{"n_head": 2, "norm_eps": 1e-05, "bias": "none", "init_std_down": 0.011, "weight_decay": 0.26, "lr_head": 0.00494, "final_lr_fraction": 0.0, "steps": 8866}
Each number is 128 + 24 x the weight over its row's rms, rounded and kept within 0 to 255. Layers, rows and columns count from 0. Numbers have three digits each. The size before them is the row's rms in percent of the matrix's.

# gate: layer 3 MLP gate, 320x128, rms 0.0606, rows 17-51, columns 0-127
# up: layer 3 MLP up, 320x128, rms 0.0587, rows 17-51, columns 0-127
# down: layer 3 MLP down (transposed), 320x128, rms 0.0515, rows 17-51, columns 0-127
gate17 114:129098148144115156105115135161127104154156118130110124115133191148134141158075134097133133124148133114091122105108124158136142114149139132094130110183170159115105119151133162121100124116122138115104112127172168158133126122150168153123142135127150090146154112084147137085147141162097141141137124118113084147090170097130135170156081146101128110102107119079159141112159116121150080156124
up17 108:170129109126062138116155110084136136082096123119148136142137150132138117103124127107124146082146162131156117129158165130140139128120125098158136116123153122108100128104117152126097126169118097138137148131116110107143120093122095133077130131113145165117161182106121105132083102094131095071095100141108154139164121140117098109134128118169126132163106085195178140139149124131114148131114
down17 109:152157135127111150099166080120112148063079120089163140122116090122134117125182117212144134130115143121140150130159108078124137152086138152167157142138142091185139097134143127127137146146151142159151126149088109137124138141141121149115109133121121117138104102124110119145108086116122126128078129137138149152110155151132118110110156133132157144092097112157111156147104115093112152115144
gate18 104:151101124121139130142093158143133061140145157087085105190140171117066115134119131135137136154107101167148121112127090109127130111104099103124097105129143129133145106104100132101133131168119153122133116130136117108183156127119186132116139147139105122125161124148153122144121111145110164132132136139092183145164132095138155130123084120143123178100164128130125124142136096112147181146119
up18 104:152117155109128074139117142146106093108120164108085097169133173148096129150103104113159143161111155147136126125101115126159133112096084096131112102092152142100137107119128149110120108152145144067122110142121167096134139166125171142117192166159104101095140154154131128117096120139126153160150125141094130141165112159134135113144100120133127143127129141171113114168124115105134160113089
down18 101:165150134133104122103126149141150155128111154173114140119115114151118127155115138093156223158159145128092109127128152123148141133136153124135158095094137134131103154151164151121130134127140148097141121121140173139125160184142110121147123140147112127096111143156131141123104187135150163148174148114105129121151112182140144106096091097096101128152140186125118099131131126120080128149137
gate19 103:147116138149161103120135179109133141168152145105121142175115146138104124102105145121131105172100086129145142133124098167113141091108132154142107164147143148156153108131158119121107160113107129161183136130108053160129122131129143090105154114143134112168087155110161131099133155116112096111157173123151107146124114123138158137135162113121094137144135180129120095085124134143128094140093
up19 102:111129117081129196080112161118135173107122143165124110146145149144131145124136104119135135128161138152143103116159098103125120139136104097127130112137114146126126155109155112129099144147148122162143124126149145113135150154125145115114168125161133122145135109159124075158166102137153123129120145162087171109154155141157129104064102154104133159096141103116083164177136145150169150142175
down19 096:118133140119108118073077117151154169126150119063099132108155127160112133131110113183156075095117110159131103103156126121155172113125119136105167154138133118137136122108136097149083113129127097128099139099110096106131150152106154121102159127126109134112169127154086082128082095183149142164108137142112143139134122168121105135142136125117142157129109132133093138165156144127141125137163
gate20 096:124104094147148146113139119123094172143135170087114084114157109130115104152116181138114175142123110122125147105147127151098113133172149162114145116156123108136103089130136128120142096107083101149139126139103096145140111146139149137140124138097160115104143174132093141146122089164098157141157123126147148104166135120116097127131115166128126107173168154125193140101122168109144075131145
up20 104:114118116153157146103151114102097147122150147114126127135126101102080090119161155140142190121143136122124133100091162126111155145174127147139159078145140109161105135152136116140113135150069116155151106157138110153159110139122136140144137135127149149150117168149081183167130125115119163081175129116174153087166154144117142142127108155134097136154149147142143165113150143136143138141108
down20 108:106116133108115103067115120097072127120140126109153160084138106089078125102168134172162165107174132135143117140091138138128125143125131147140128130119148122131157185122144134109107177161109097119153105160165123127144127107128141110143149110156137147120097120126129156153174112079130113132127138101171148097110161144068156166139139146138128145118125120142123163155112122164138135122098
gate21 101:108135138145146118115158156151123101105109123112135143121092142105120155123116155193137143110165124098130105093132113151134081143138144088170114081154111100158137130156131106092123121151101180152136092126115132103105116128127117123130147109152105126145146191119143124176141122142145122072107190088109129109072132151155120140118144122129125171126124082175110121128117141161136125110119
up21 101:138131127108163125124092115142113122115084085139067106078167147106175146139098129121155120147131147143204113089140126193140120143136144126160141102166156128130120142105146121095141137082111114172148102114141150153115144104138117100128105086137093153151133132149155113107168133146138142118164100158137128116115080131134088127120109128099130139125132112125123089129166129092112144110142
down21 105:174122156119141128159152128085105108131105138127140117119119128070154125126140115137088155118113116173127114152097114144119081121124143108169129097107133106166114166075118137143147113108121159133134136124118122142132111112117125133131101093111099158119150161122121109137154120156102106157146118149085147130118118139074119122121205063142130166113073102152084128127108129124133089099148
gate22 103:143139135125135102094156100131126091188160151133104112129089135126119114101123177119098121119145103119142156093094127132143102129095162132102071124129156142162154119146105133113135102174133127147130156114118141099113114082152115125108138148151118111149132144122119114143113125151105130155106093169139117098145116111165136168081124087119129102101096101132111096133187144082124090083164
up22 104:089180092183114142136094141132102116105110123104109127143148119092148131139144075136122136122104166154096080136150095134110123150183128130151109134101100101117090142138166106127122151111114143141117148151112133144097137156126144142139112130075140154111092102103158138154092115098140152126162098102106095111115153127078125087140116105132130091163111132126117178141138104165122115114096
down22 098:128118083161091108127122181140129171130154124107165161093111153113112149165123154170103134088107137183127089142143153144070119098127101125107128102126139100088117095153122133116126134129082161158111120138114134136117121141101143120158133112106139161144115116090129162132107105139144141153142116078135138102148151131103133105150143083109126167125106144177159094128130132098165090119146
gate23 096:144144127089121162108158119122140096144153135106143119159129142119120123112131185144130146125149136151148137099091102141097148150158135115176149101177076119110172131122172124107169133113128106137143102151152142078138143159112144124136135107153109148146112180078123137113103138161097116155122164118124140076145130127071102125138148139112099113134112172163118112119071147142153126147139
up23 101:154146146158112122096153147124084125075104164159100094141150110090095149121156078150133096185133087145141117140140144115142094167103105120145134128130155087156105130151098111184101153105119147126139129120132117167145113111153143110149121104124086098147108134183135116121145112093147119089158137129094110118120161121149109125075099133127128103113134123109090118117142094121131094115136
down23 098:120144144136134160132137137074132153165090119089083171147145068099153122130140137084122042107108106111165136116152139154124112123135118112139137153126158135136135103082135146112095114137133107106136137088126056134153112130139109138111076180119088150139117124151143113107115128119134101144149139107121093158144149122139141118111144157119102142105153145107109147158098130102132156131135
gate24 089:112137143107138116115133149141139156137133157135105130166099142088119155164143178163138092059136127156117141140165129153129119092077144121089171091124068124131140087123115135117136100121117143134143105121137136178118119102152101123157110083154146164116115088117147157109110119134103088165128152131117159103149143138168135115106148101153101086107114157107110145132149154118114157128139
up24 086:117203131086064114088136136087111136132136129149142133141136120143149110173137146143108142127132125118105126112133144122135130110105117107144146153106112137129160091141103186146117125120185128102093112150164126192095136153176099143144142114144182135139123103115160164187121135115166152159120131108141122127133112116172139133145111148151117112154121173118125113130143119148097156140125
down24 087:130185143153126120141123126121113156128094112133132174106155139110131088121142053128127131118149133129154157141127128116159152155140145155113127120111145157115131204179099143148139112126149089170118137152152097113124135106144124145163111141127115118090130118136123116111087146092148122122138131152160104103105149154093153154147082120117126132165121142155140156135128152090058147093155
gate25 100:115146124134144094070091121107113140076147143126094160134136068134168099121117127131141146099130124137148113139095088119096101182114160070124112106103140108127159147110112152145110131112081084149151152135124139156114130125138104086170086156120124126103144144144136126147144115122120127138110130142102125141125142101124067148126134161135135123106145117149133102136121100127188060133130
up25 106:084123160183145104112081175111179096135144110133140118153153151136210114116132109139120124157144045108125139129132152116162106109169146119090123122070145106121146159166120127109114104122168115153119112129113143143150107107145111136100151173160135113147131146127143106120119154119137137132107141123175117130142097122127120112117151112139166104138126119102126168115108139154142104116139
down25 111:154110081101094172102127099168116088150140161123155143186102144151077122152130134126111093132125142117130118151140140108132124134135117147119147151137115112134122136127117067126094119152147112127104122122157096122143176144136118152163134115109120158158178100138137169103117139138154169105132123129139136155123207137118106132096116115151102179100099112122099114136154160135092166130138
gate26 099:147098146100138123139126125120135112116119136111173138065140114123141134129117141124131142123117179175152137119133116180103085126134163117110159144138078123098081160120124162103104184140129121161080139121135112125142124131133153134140148144122121126076126085104096142111157093128109148161149149122109098101113101085100131163130139167095123133070100110125119088137115100142156130167136
up26 095:206112114151147114092130107142106133120121106122119157074122119162121134104125126113104126104154184186126130094114133159108116138119153110138136129139103106085087150141131111100136153115112128163131158145156074136119169119128152152122162125156115103123114117149119169118150130119150163122110164115126084092110124113130159137165095147115114158099063135100142107142126103154151123143102
down26 098:130180138120096148126124138114116109112103120197162151118102109131099129125139172103114180135099118131149147109118110097112115138131141138125158144146133091109142118134119164116148102120106132113107130158143158127100136150129109070117150130139091123165124154090128191149165122126107110142177146129121156163137113146166176151192115104130160103121108108160125138106119137111092140086143
gate27 090:114144104131167116145149115158144134144156128094097112112085083100094112120112102090133118145145107121110124109104120163122123082142114118139118167092120167145160122121101073115125096129155160128105153146084144095141130141140137102142122121083135153144097131119099098139142148110139103116116130126198135078109163095087134147142160158068128114122152123144149124176126156109126116134113
up27 092:139141106120184162163145126141129144088156159106130153143111133139111093086122087109177132152126100128120147119126111138096112113157113133156113141139110153134175096117109116136155120111143114144124151132094155142142113150131148128151111138059162171124112126097167108134160148112148115145131146132141141105137144088100118128138147110074153150100118127127180122129155182129178086156089
down27 088:126168153114107138143147135110152150100164125129110165156060127117120117112126125125132116130175127145131139145126137137180107137136135148143102125089088139145127176108107129153141144168160117137160151129112114113164132096101143046131108129116119130128162160119131177138133182104135095121155121109099114107111157173125157145167133139108101152101117103115123125153146112187121145099110
gate28 105:108151112130122139115115072107164117135104129115118117147143159167136131133140108125140113125113120169112112110108111106096135104131125113164122126144110180151159116134131097149120121084116140179079112172123148131129062133129124131137152089175088123160128157106102170117168143127152094132111185142121132123143117130076187122151106121110117127139140128142152181151129157141135117155094
up28 106:086149097116151120106133083099189133163099116100154091123172135183142121141104094163127148129116154118112105095119146124114142140147127089174159128124116128144150105110160109102149148101152145158075142144128125145131084112131120147117115094156093152115128169105116144097176117128131126180150108108181139141155117115122148144138097115134086123123143144119149149149109115135130087145106
down28 103:107174136121111124128138104107149150113118148113113126129131167126108155128133128160156196109163131133157145181083138126118122087086087153122154105125095105149144139116117157153146099127100129089147107149142145157139115139099123128094128159126117089183123154168107106111130127115115134103143137071119203128134101093105156096149116099131118109140135108147147126129122117123162098150096
gate29 085:150148095101118112121101111154126118115130137129140142131119107105146154115142121112178103149108131115129156094147148153202131115132133142116104146113154073110141116119160128166096108113146149083144129113118122083118128148135121087127154136159081130144106162125172125068134118115103124135156103092154086128119140163148168070112134138090113139153147144139197133127102134138125120157132
up29 095:141131072113134149110095123152134140119133149080138128152101118121126152118112101129140084139125110115118142083149158109158098159113126146122065143102122117110138111130102157161120113128180135129156145092103079101119126110165118109125154131170091132133134152131162158087094074092085152137165088133128120142115126154132109101114073166115110122130131144159156112128113115138101102138097
down29 094:123104126143142137157173124138106073164110111188161140104150115125148107144140083100162220120172109126145145122124122107114147116186112133114172156108115119102127135135128088164142112140142134114142113145109120112147111123105142112132136126140096136138112126145150124123122136167123114086136136130155136113136079127085116165147164057121112159126114132130114137154132115106128148083140
gate30 094:103113096127143183112124116109098138128111142114108090119120146138153151129075126114122090105143098176135141126142124156121136101085110154134128126097156147149117126105083111121155135153172145130088115100088141129134122124138170130104141148084141168139089111104160119113112145127174118140089096099150160149117118135089145136131152103097126167082101104198153151132120110138156116133139
up30 088:132113158121141175141120120112086137123103109104135118128133143126158120120121127104119116100177109215120150106128093148143143149062120152128132108086161115121099153107051096124138120135182138121106103101118158134104164132137147134133137133101124172129100117136161139093097138138129136114129089087143179143114114132110123140154140096103126136104088118172127138130117097125140124118140
down30 087:133114164140114156117142144145131133127129144171123109169146130141136122106143130076212172160143105133114145124136160066164151145133138108107162126134146128110151196116130095126102137143141126134126134128137168097142142145127103071152126140129142146080119106158148140131147160113148139094116135137127104127104095167131139124053126135132119123135118131118143115122155109111139128183175
gate31 096:168138116164130167145133112156170146130116102147152101143116125121089169164140124125122150130151136140110200116119123149082125084141130146137138156094140155166159146085143147109090115142118122127097115144103168082110122159126126119178111114135126091112147105083123106138154112095161098131161116154094151113141152084107166118145110131121140148093163155126127105150163144120138156119128
up31 101:169135135144138171109157111141146131120138124097107120136110121096088157110112115117131147156134126157125139109078130138110138129124140105111117143146114109087167134149160154134072105174113171151087089103093123103105144148144093103179108105104166103095149161108107099143167113134152139131158084150100132139147163098135129112168097088096141147106133122142156102147138126132139123108168
down31 091:126162118093080137124133104112152103137113130141105134151144138119135131139162083151139107105146144149104107147126151152140163117123147133179170130073112123122174238118140146134127151164160157124116116116141091108141128140134111121158110098151110140109126094123147167126127175102129106108094123098091121112109159154124149101126154121143103142108114137092094096156144132122150123137143
gate32 097:112127117085119121144111144127132159092143165107102154137097148124122145146130130090114110146161163187125158170132178141116109157143141125103169131150150139095077106145130130156110134085133145134117160178149144117153158136145158132099160078146131125137122145097112100116174113135105112143070112104133105154136152107139124104136142104135152076135115157119104109130165130127117132125068
up32 100:116137129103137145144102129167143129163104103139140098124113133124140122150132144127164136124122157116123169133136054095112173162120143123137104120157132122172136135157177129131120131153180128170126110124158172158074121128090118131141095128101167135182150102105173112136087128137114103119152124125124146102126129090146126149150112183122165105110130140140136136092118154135141090151172
down32 099:143140153159158159133133126113117143151126098100158110119168121158121120151104141158150129123073156136150094099086129114122083162129134119141161121100076133105133112079142090155129141084130060115115133117138149149155101127071171150177145159146145121095156158139146147143113130122131140137157144139179105136136120132104129146122115112142153114105121130163115169090120132104106130134163
gate33 094:138126157147109133101160117137144151182147132136107162125080157091140123158088105117127118077116115086121033143120107127148158097141142131128092129128112160114134108139150146114144131122162122178136152103106108164102177141135133110135127148156111111156142132135163181125091143126128116120131134161160164108124111165177117135138133111138128131109129125161162117123136109138145085097110
up33 097:121109098100124153170142108116141145182133114166152165124130150130105114091115153126138159136178128116138138167124145137130107120118161105124149118088118168151115105080162141090180157137125101127132136175118124189127109120139144121119129110127146108140110148131078129133145134170157143077137094140122113138152097131168096108121127121104163101108134143128162101088145143102185142103120
down33 100:136131109091116151124122127111147121118153139129124117125120149119117121109164136107099097108177139128114132137128157120185077138153189136139120090095126110140112113103157100131113128129136146144132133177167105164095133169155136119149170093127122102088131161137113137120135140170129117053157132116091130137165147102172143134134107153136125108150114140116188138173149140105139148082140
gate34 098:111110116143157126152094149095145104114122088123112099112118087147118128142156164110160115105086167132154145135131087131092122131153148111122104137145103143145154101151163107094159094159088138104129131135133143134112150097096100121139146143103118169141128114138155079152160112122086120139120142134134165089147174105092106134090173147112088096097129128135132111151163167123109136142076
up34 097:135131147117115139183199123136161121161112132122131100135109175151117154161092131144124124083139135151122169157129104142136120112118164140129125155133155074123104151087172094113112112122084127142159172115138122111180108165127182159107134129113073141153122123128121126095093169128116128132155110126122125141117116121165190146123103128112137148142121102150121155137116159123118140101138
down34 100:140098099130152110128130110164155132208145131169141094170095103156108131165106143108156112129104156156140097152129075168114161116142101110162109140141080147156159100170108129096117118128113136137112150150151143119136158136117119138094106132108152113127161111128138103126163094132126119166103143108143106127150145097127077099106158097119111130124153151127159179155135121095131137121116
gate35 087:115120113140146129125165153146092144136115097125141131127185091122110137150125194109134147107151176119151131097116147128125110125136127124141108128088107116142116139121102118135121100142139145111083095141134143120094141146096157115124151089076104105163158161149104059117135092138146116135116067124105129106093123136080111122117118091181163125125118159126152120133151090161146142123090
up35 090:117111120098142108116176153119144112146184112118164172149104111148111110098129148130132113151134163151153138157165116109130189089114122134133144115132157170134173118153096158119144124098106150132155138133147146158159110130140133148129083116140152081134130123123110105121135126122105116119113132156098157120176114157112125080103108132153103112155112196106136126085190125152145109117120
down35 092:132142133148132130104162154165106146153090163137090135136122094179145135121120140112130069099151131105153098163154157131128135144148101146099144142079158114139162129114102138145138169111173086107120134149099081109089118143123121160124123119116096101163131124125122127124138159135110084110114143087140163172143111137091158101117114156137160130102167131101200128108133116121120134125125
gate36 097:138142139112103126103116139150127107148118085137138131158073131141120120142137081123141115118126153110105145132129101165111106168115145146134150117130126067107097119094146118111079115135141128120110137136140168094096102117124166103112099131156129107121082111088141092122171190124130112124165145127140108131122111080123114133129116154069117128136177146156091173097095144116082109147107
up36 099:136164158152066121140132180148179110123076130148165123155152128170127100129143087102120110134102160094119130169154116106143129167117115137136117151097107110151095133135134122133071134145125113143133143104087113112134120137152109158110078137123127135135097124113111136066137144117108167136148125113129110127099139082139096154097100129083100121142157144146120131129108148122142126093076
down36 094:116126128146163144140119104098137114110129140156115103128172133135158161139158122075129151117166134156159121080164121136166165100153115121119144140099138155169203181128130124125146132135084097142155117116128124133131178153132118123183117135124118125111156126137127115135109123147093149141092132115136158155144126149114098124093146174174125137120124174094124133161109128152157182132136
gate37 103:152125160158120132121097107114135126125140189131161123148136142090106129102155128133119096056148155100156115092094121142116150098140145108155111158111149122095105145133127121130147163180144141155098137090099087092138134140131157141152111072141112132134129171125128148141077131124142147132113109093123126139114099138112147185126150068147131135118114117102120186136139105145143134093133
up37 102:174148111148119181097147127116102124136104180144120135115100143133135134131148135132124104110119127130116133086113178125131127133146132106150121122117135107104103142156087143123121132131138140080138094130094104116107161130165096116107137106174103140182117162155097201145113142157118126094092139110175118179080106155122115149139158100135123148137097125127106146151150108121121188120112
down37 097:109135135152151132158103129135144121095124136145105109157089149144092104073065076085169161103178144135146143110095099160146138156112107136087117166129107141135102130146155158097127153114143145121136131117122113148080138157092142144140175161091106114138143106165108160135125094117149140124160130107116116102139115117185110124143145134130116149131131160142128119127076140168135118111128
gate38 091:153124144145150123163128112126162138095125093040080097112128162173143158148093115154125108095121115122098149114136131131103100135126123164140129131116143088141133151135194116119121145107074134157135095108120110147125127114142122096135066127091133120091137171147131146109130123151122085158122135139126108103127105111108137120112131189128090122125147145146168098117108096131113108136125
up38 090:160133130127125146153126123108144138114096135086088138096109150174125168146135062138128139126149095075099150108073127109125093140071145126130119111138133135160124186147150139142089169168121141161128126135147126133122177135143086120136132145116146121131084156164123146135104137125173134124121147118136123103091117125085134115123156156101106139097123146137135095114112086158107114123080
down38 093:113139113150085147097084134099071149085148169138110155137133145115146144083140088058142160142128144111173118158133128127153133125086115121127112103127139142103126161152136140147078131150137116097097113162161097095101144166134133113155168158140111116151098121161139097132171125116125138096102143151136143112089159146126112119124151101096134115108091094129136131120140111135122146109093
gate39 112:127142147137097135119124087154167114101165096131143153129123128132139168116096146120106110159116108132128090109094105120107119131082099134113140098128145109186115128133116137095156101104109110163123111146122155126110172171144127139102110094138119111150175136120181151112151110116162096169104106130162099126113113103154132173170106138145145184148089176116153101116127153103149114119134
up39 108:110129115150119126107108119124122109131087148161108088157163145107107125132144112157141153134124151110092173136118179087136113125152096093144125149109128139134140098103117159164081100136154180114101158100103110089145104138112106137157089118133123183140105122151128117109098161114130126152178136109142166154150129149140162117096132128134113107089188108166110119112160099141121137135094
down39 108:119123120135111128084126174141135170122139164111142137089139126124108119138129143134098193092142128123132140128135127107124107147166126083146137137129105134150147158113119159117114107129111160082112160110114118118139116087142157166122123157099110133141111118129095105118086085104141130082179159087072188132156117147165133109122097130100121116094155118145094099159133117177126105111119
gate40 098:133116117142144121145141174158110121125127107129108070142138162129123141141071143191106143138128158100170122156145090102111124075127136108159127135090127132125134133080137113114139090116124120157120116117090111141159125103113137152087130102095109098106120159138141106104110144124122101092121114171068122138080110117186116133154152091110180118143136137153114115143101115109142127134150
up40 089:099153114123124146137114095085179153151108141113149134119157101156124094143124116076124073082098110143106134124145150154120143179160113147099154133166125148079141104137089125111109133106130128127127146070090112115120119156154103120128095166151153117135140106104113124134128072127102173162135169135170121125160135134120143117101131129127111122124111124136170138095114188111125135117116
down40 097:128107133141125125162073143144121153191130101142140133179145141154161145130064099096097113122092123108153132115144103116170114092161134164166087163144118171100117072126110133139116130109126106164138158130073129131132146123136126098117129152110108110137128165130130100095110124131102135169130117151111154155124114147166134110091155124126190120122143144142123088136118133101150118127118
gate41 100:135162117098150117138165155123137144112158127140106105126124110116118110119133147138110111126098119143083160146166147166122159122135136126117133116138116163128125120109134095120091095089119132187155145128190135155096149113150126139131158156104113136113103116062145118138141153177089160136103112135125135128080111062142147098060098095093086138128126143113145149155120134142115117110125
up41 105:104118131143079137133147147119156126148136113118175108143149174112162131176120138146141122200148161123133155127166129132124183162147133127098133094126144139123090136101136083084148118130160100142097146114134138125142160122124100098118142132117103082121137136133140089129150121132070149110104146113105093125127116164121069111104066141130105082131149113116138158137131160130131119139154
down41 108:069107130126133129110110147143135138131141164119126122154108110121099139176128102132148135135187159133151182118129110073133164134121094076109126140169141130118148160115152126105113184137113121126136129111142124147151061122108126092100149135121147159122148147103146122136131135148116105150127152167109112153133073157124096098121163154122097139122148122123134115163059138150172139132133
gate42 098:131146103072133120144137111128138107103142166122081145134125130130099140108123121141141128146111123132144191121101122135142131179096121096118093119119118105091110112116115094148146152107127113114107097133146080098130144081123125135125159129133097129138077195180132138084101117129175128083110135094116150124131143148079146070123161160124138119127074142115138126163109132132138145143121
up42 097:134139132118153117162104129139136113123134093078185114168152139122147120130137133175131092121078099129131123147160087123134157142100124127084135117141100149175138169138123160132124146146114090104100135113133125099115083108117126132113082107125164101137091147143083088133133125142124102108175115179113112146118070106105151127152109112162121135110179151096137143134140137118150111134166
down42 099:147134113165128153114158126120089152111074178135121137122103089110078143110121129142137099175119143131138124169134120098115094161112122064196132118127080101118170123128153115152162118148154138138104083151119159154115121136131122100112162128135119131129093129166117122118135101109143137150106152105164116102141136146108105160136095146134119087124105095116154106128105139113100153134081
gate43 107:114115152215123098163104136150080127150118141120103137115167123150160156166135146154112112133145154095157141081144124126115083149157103102113151107145123158132096147136117134126153136100120167132150126144097169135095144094171126127142108121115080128165126127107157191121138121115160130098139132134115117119114127128117127157125089163130114094115112121149145128174139111133121080105095
up43 104:136125105103114137131144125129120153133158102148112110139087102138111102119135156100137109102120116123091163197132098121110146095092151089136134103092161135179119108167123108135139150138128167163121081171142127119147117150138166121146080127128148135156156122134095178134106122127105126126101109116165118122134112082158085115157151144122110116177173123177140146140153123120127172138137
down43 105:132160114138110109157089115119096126103126148090160105107202156112149137115104065239106124115163117154108111102109133135115138150135121138096123144149096114140107108136132086126159101107121100118112164142136148121091143159125130135165121137104131138090131133134128120155130131120128151145137138109113151123171101158110174112105137165137121137130100102115142151115143109122098148148151
gate44 097:133110148154146128121122122144151113101151154131133127121136118084130132128161136167140142141124126128129104159112106137130120122089173129114113134141112122125135113106113090140139095126119152150111158138103099121137145117088162081085157128135097141167136059122112078127120119145090098172125110160065137092108100127083128150154119106068106148143155165160103143101128167100130094144156
up44 094:105133140119099177104123112136133115150174165102118173128163105091120102127155119118167135181170124109124127135111108167157147117076163099115091128130120122116146130139110117132146116134117125169130163138109107139103189151076120066126175109128114082152100106151103132100129126121121149162116122128120144125142120147123134163145150128083123134131116179151128114097143099136116113162151
down44 094:153150187104099149153138137084102093107135110122099109114123107100124126123127135075154116162133099150094123115165085128154125141106119088116176118098108089111126179115128160119126129118122114144097174143133122157097108121138090094164110114131130132121117133171105126131130147082158116150150143140166124151148123140096132119129110156130107133125130078161116107094125185176139100138105
gate45 097:114120157125134107107104148124132085164102112121127123116132161144122094130116105141137112137114138157124182079108126099145161094140091125113118125096088159130110135101143126134109086145093129095139139135148152135127078140089145156128141169129169140142143100109094109107101158127112145135151162096120111098121141125130101133101108147172099071179114155126102149096094131093179156151146
up45 105:139062154128160126151140154157134140121129119113128110133100188139156089165120136114125117139100145090186120182126103182130138130122116100144177125101098124123112144131110103152116102137114097136092136111158132138149101133103161162134126159097130137191137107154129115158138147128097159159134114100086158135122103111165094130151112117154126115112145171108117136111134107126138170154143
down45 094:130148119158148071163149148162159112164109141224131144138144120115133138112139107074162132146156117144114111079125145092086137118110107113124119173121132165161134124139143125134121120140139116116103111143127174105085106121083105122063135114137137158118140121111121085154158125132091146137158104125146108163135130124137106124147115140137132097139175163159089138118132115122123135125142
gate46 095:125120107142129137097117080140108131080098156103092103124150122140088123126081105132180118119134131130135085083071101103136127084144131120140131142086158154132141105160127168144125085107085108146149116133130118139120156125147145110128092131121133127135125132165105153129143121158148111123163123144082094158126134155167144094160117117095145110153162141126154118195170131140104135151148
up46 098:124117129153119133141099146153102088145149123142154144114099125125134101131138118076134140090093125123112099094090155138154126139159130130091133153126149167166114133144133156128109139146125130164132153109128166085150153134117157122128139141156158134100146078130097124195193081147144148089110173136120096119125155111098131145134147090115106120145114121079169107122143124081159121138105
down46 104:103135120154095108130110107145157078140145132113090141145076098123132116160104107101132176087171127125130098111125138136152155105111158149164067169146156148166151173125143110103114142110149145167134130118153108115117145081147177144094166156132116143097133113136130120144174111087128142146107100146087083133160142163112134096127130139105128122153101143118127121139126138124140113151157
gate47 097:141101096120107139109132159116093165122145178134131115180107110099159152121117154139136120164138093128155129121120096106106162121147090123132098145111147109138168105142140098145133131174117145165087151102117101107169048135126147153130148128111118120146119107130135133128118125130111126136141154122165128108125161088113146193106111150165156106153173132162093142129142144109149145175112
up47 101:146108155118134134155118146167077157131106168149102162103117104128174163123123119138148117136115155132110130100157127083123112141132059102125134125109177144151123114172152143134100147146124123126116154109121123125111093134086137106122105103128148141156111152112082126098137115104106184122146149156122139125105132083165139173137105134131162103166136099178071136118127153105129127162115
down47 102:133131148112120120121086135156106167108141133149128124103123078136093144099118112098183170142138127144139173089102137114118113143165096117129138098081116139136152148132125176111114086117151076090131155131110126175113154127144111105101151089129115125112118145106121104138150130122163108124168129140065112105119158126191150152134109143114152130149140089148135146156139165149097140119155
gate48 102:146166172099109142083155106104122139135153152086138116126095093127123163115128159135131162132095160106090088146099124084138113128087100131159105109160123072158126099126136128147140117113129176113123138165121132097118172134155137176127155148123098131124154137133094142158125105130116128140136116107162094123114167142137102107153137060094129134125125125116156118092154077130132143108133
up48 099:109118119127170110154075141132124162135158113109107132145081125144114116139123108165098135139175107137106141147094159125099118104144114058107069112112121119125102127143146138164092113152112125131142086164136106114123150120104136110114133117108137097135131111129126161141167115124137143143156072149076118120149134144126177117099166175115177127156097135126163124136105132168154128161117
down48 104:150125141137138108147085122123120114122130131090110162139122152099126123136154101115121162133169127164120114143134107123134128104123093127125088154114131126065094089142102175135143157142102088073139110162117123111123137124129145163125128072092161125116177140156128109150103113125136147123131076147137123142109125087098114107176100143123160152198147180116143125123155113118115165117120
gate49 104:136143104112146134130172102121095129150134138131115133180091114160126158121095183118146130097139152170149110118098113111128125118174139129154190102144113103110116117139132092164165143133111173093123165104140115106137142126103150146157113086153122195138153113092114123109160122155168108121132106118131168102126124134119113113169121128148122120069156131138144096137124099173113140140124
up49 103:155118122140132121165097112116071125129145116132080119106138167168118121141121140126137141142139143155141149111128110090105084130121106148133167127101182129124104153120120076120168139128118126130180128176116154137130154085134154108149124115145159149102136150122103098126091098145164088125145108155116109102154105101157112151198091105131117106083128119113100135131093118114119177122124
down49 105:146148127126129115132079159159063155120131142175089104120122144137100122098110148134150164150173142173145143093113150094109134128130083135126148079138130135144091141105108085152104088107142097125118156112084156131125135126140151143091163117099138169070117122118108148168135132111165069154113119139119115076123109150120129147130109111099123112113129109151136127131116113120146146100139
gate50 101:141129132142102112111128125141154110154139098168151107134100130095091136176132122133132138096088117151158111121144129138125102126108120096160146165136130107098101106151118107108150160123104124087107095141092136153124108078114133154129112151128132131127147099100113152090102129090146111167103133124153106114181109101174112139124153141134164085113099100165127121118051087108107127080126
up50 099:166142098140120123104157113149127127131123092157120136122086184123095147165139157130129125103153154138154146136146143111135127155124139106119137174150128091132145120174092112135125104153118089081127123163108130188095169117162126116128144181128121129149112203105125134103127130108149115152097106147120132101136145083127113118130179112115158107128059119123143127125089109143104119120116
down50 098:130092173127115166146102131148121151179110121215101122142099142113120107078118096094142136142112124102153127133127102145140161120115121113126126154143136112102142137113133119078142156125149125126133118128180145166098107098158125110083143166123138161121095129106115148102134131080148136188144165147135112129129128130193141127137111155089136123099129141130159139102129148146128123112173
gate51 109:121104180095134109154082164141119151150120122148112086124106115148127078118086107086128128116091124169106134129107086150139157129106118129082132115159136158124122135120159124092089123122140177135140158096153124150098125139126142134114115079140159108115136092125130115095138137140130131134128131117088124121137101096158153129140134120155076119093190114082136104101141184120153100137140
up51 109:130130137129132122133141098113160086142121129119135140083108088134086120091168127147143131107160146099136111159109151097109113159067083096204128150146120104115126099114146154133114134072157179140127150114134137154109119103132117134124149143124099137128111154115138156100150130110189149071120148149113109136174093130138141116125161114140115134131130140135116129148097100156146157153086
down51 110:177103098148130099141143098102097117095122111087131161087103138094086150116129124165075135150130127140166143130118146151135116108136129121164130108111127097122159097150119142179139150207152145140129133146075083081157154131149097110153123131150118103105117133123128147133102118100132103129115152094138157113124142122117140114094144109147140145169081100112135112131114095092118145103123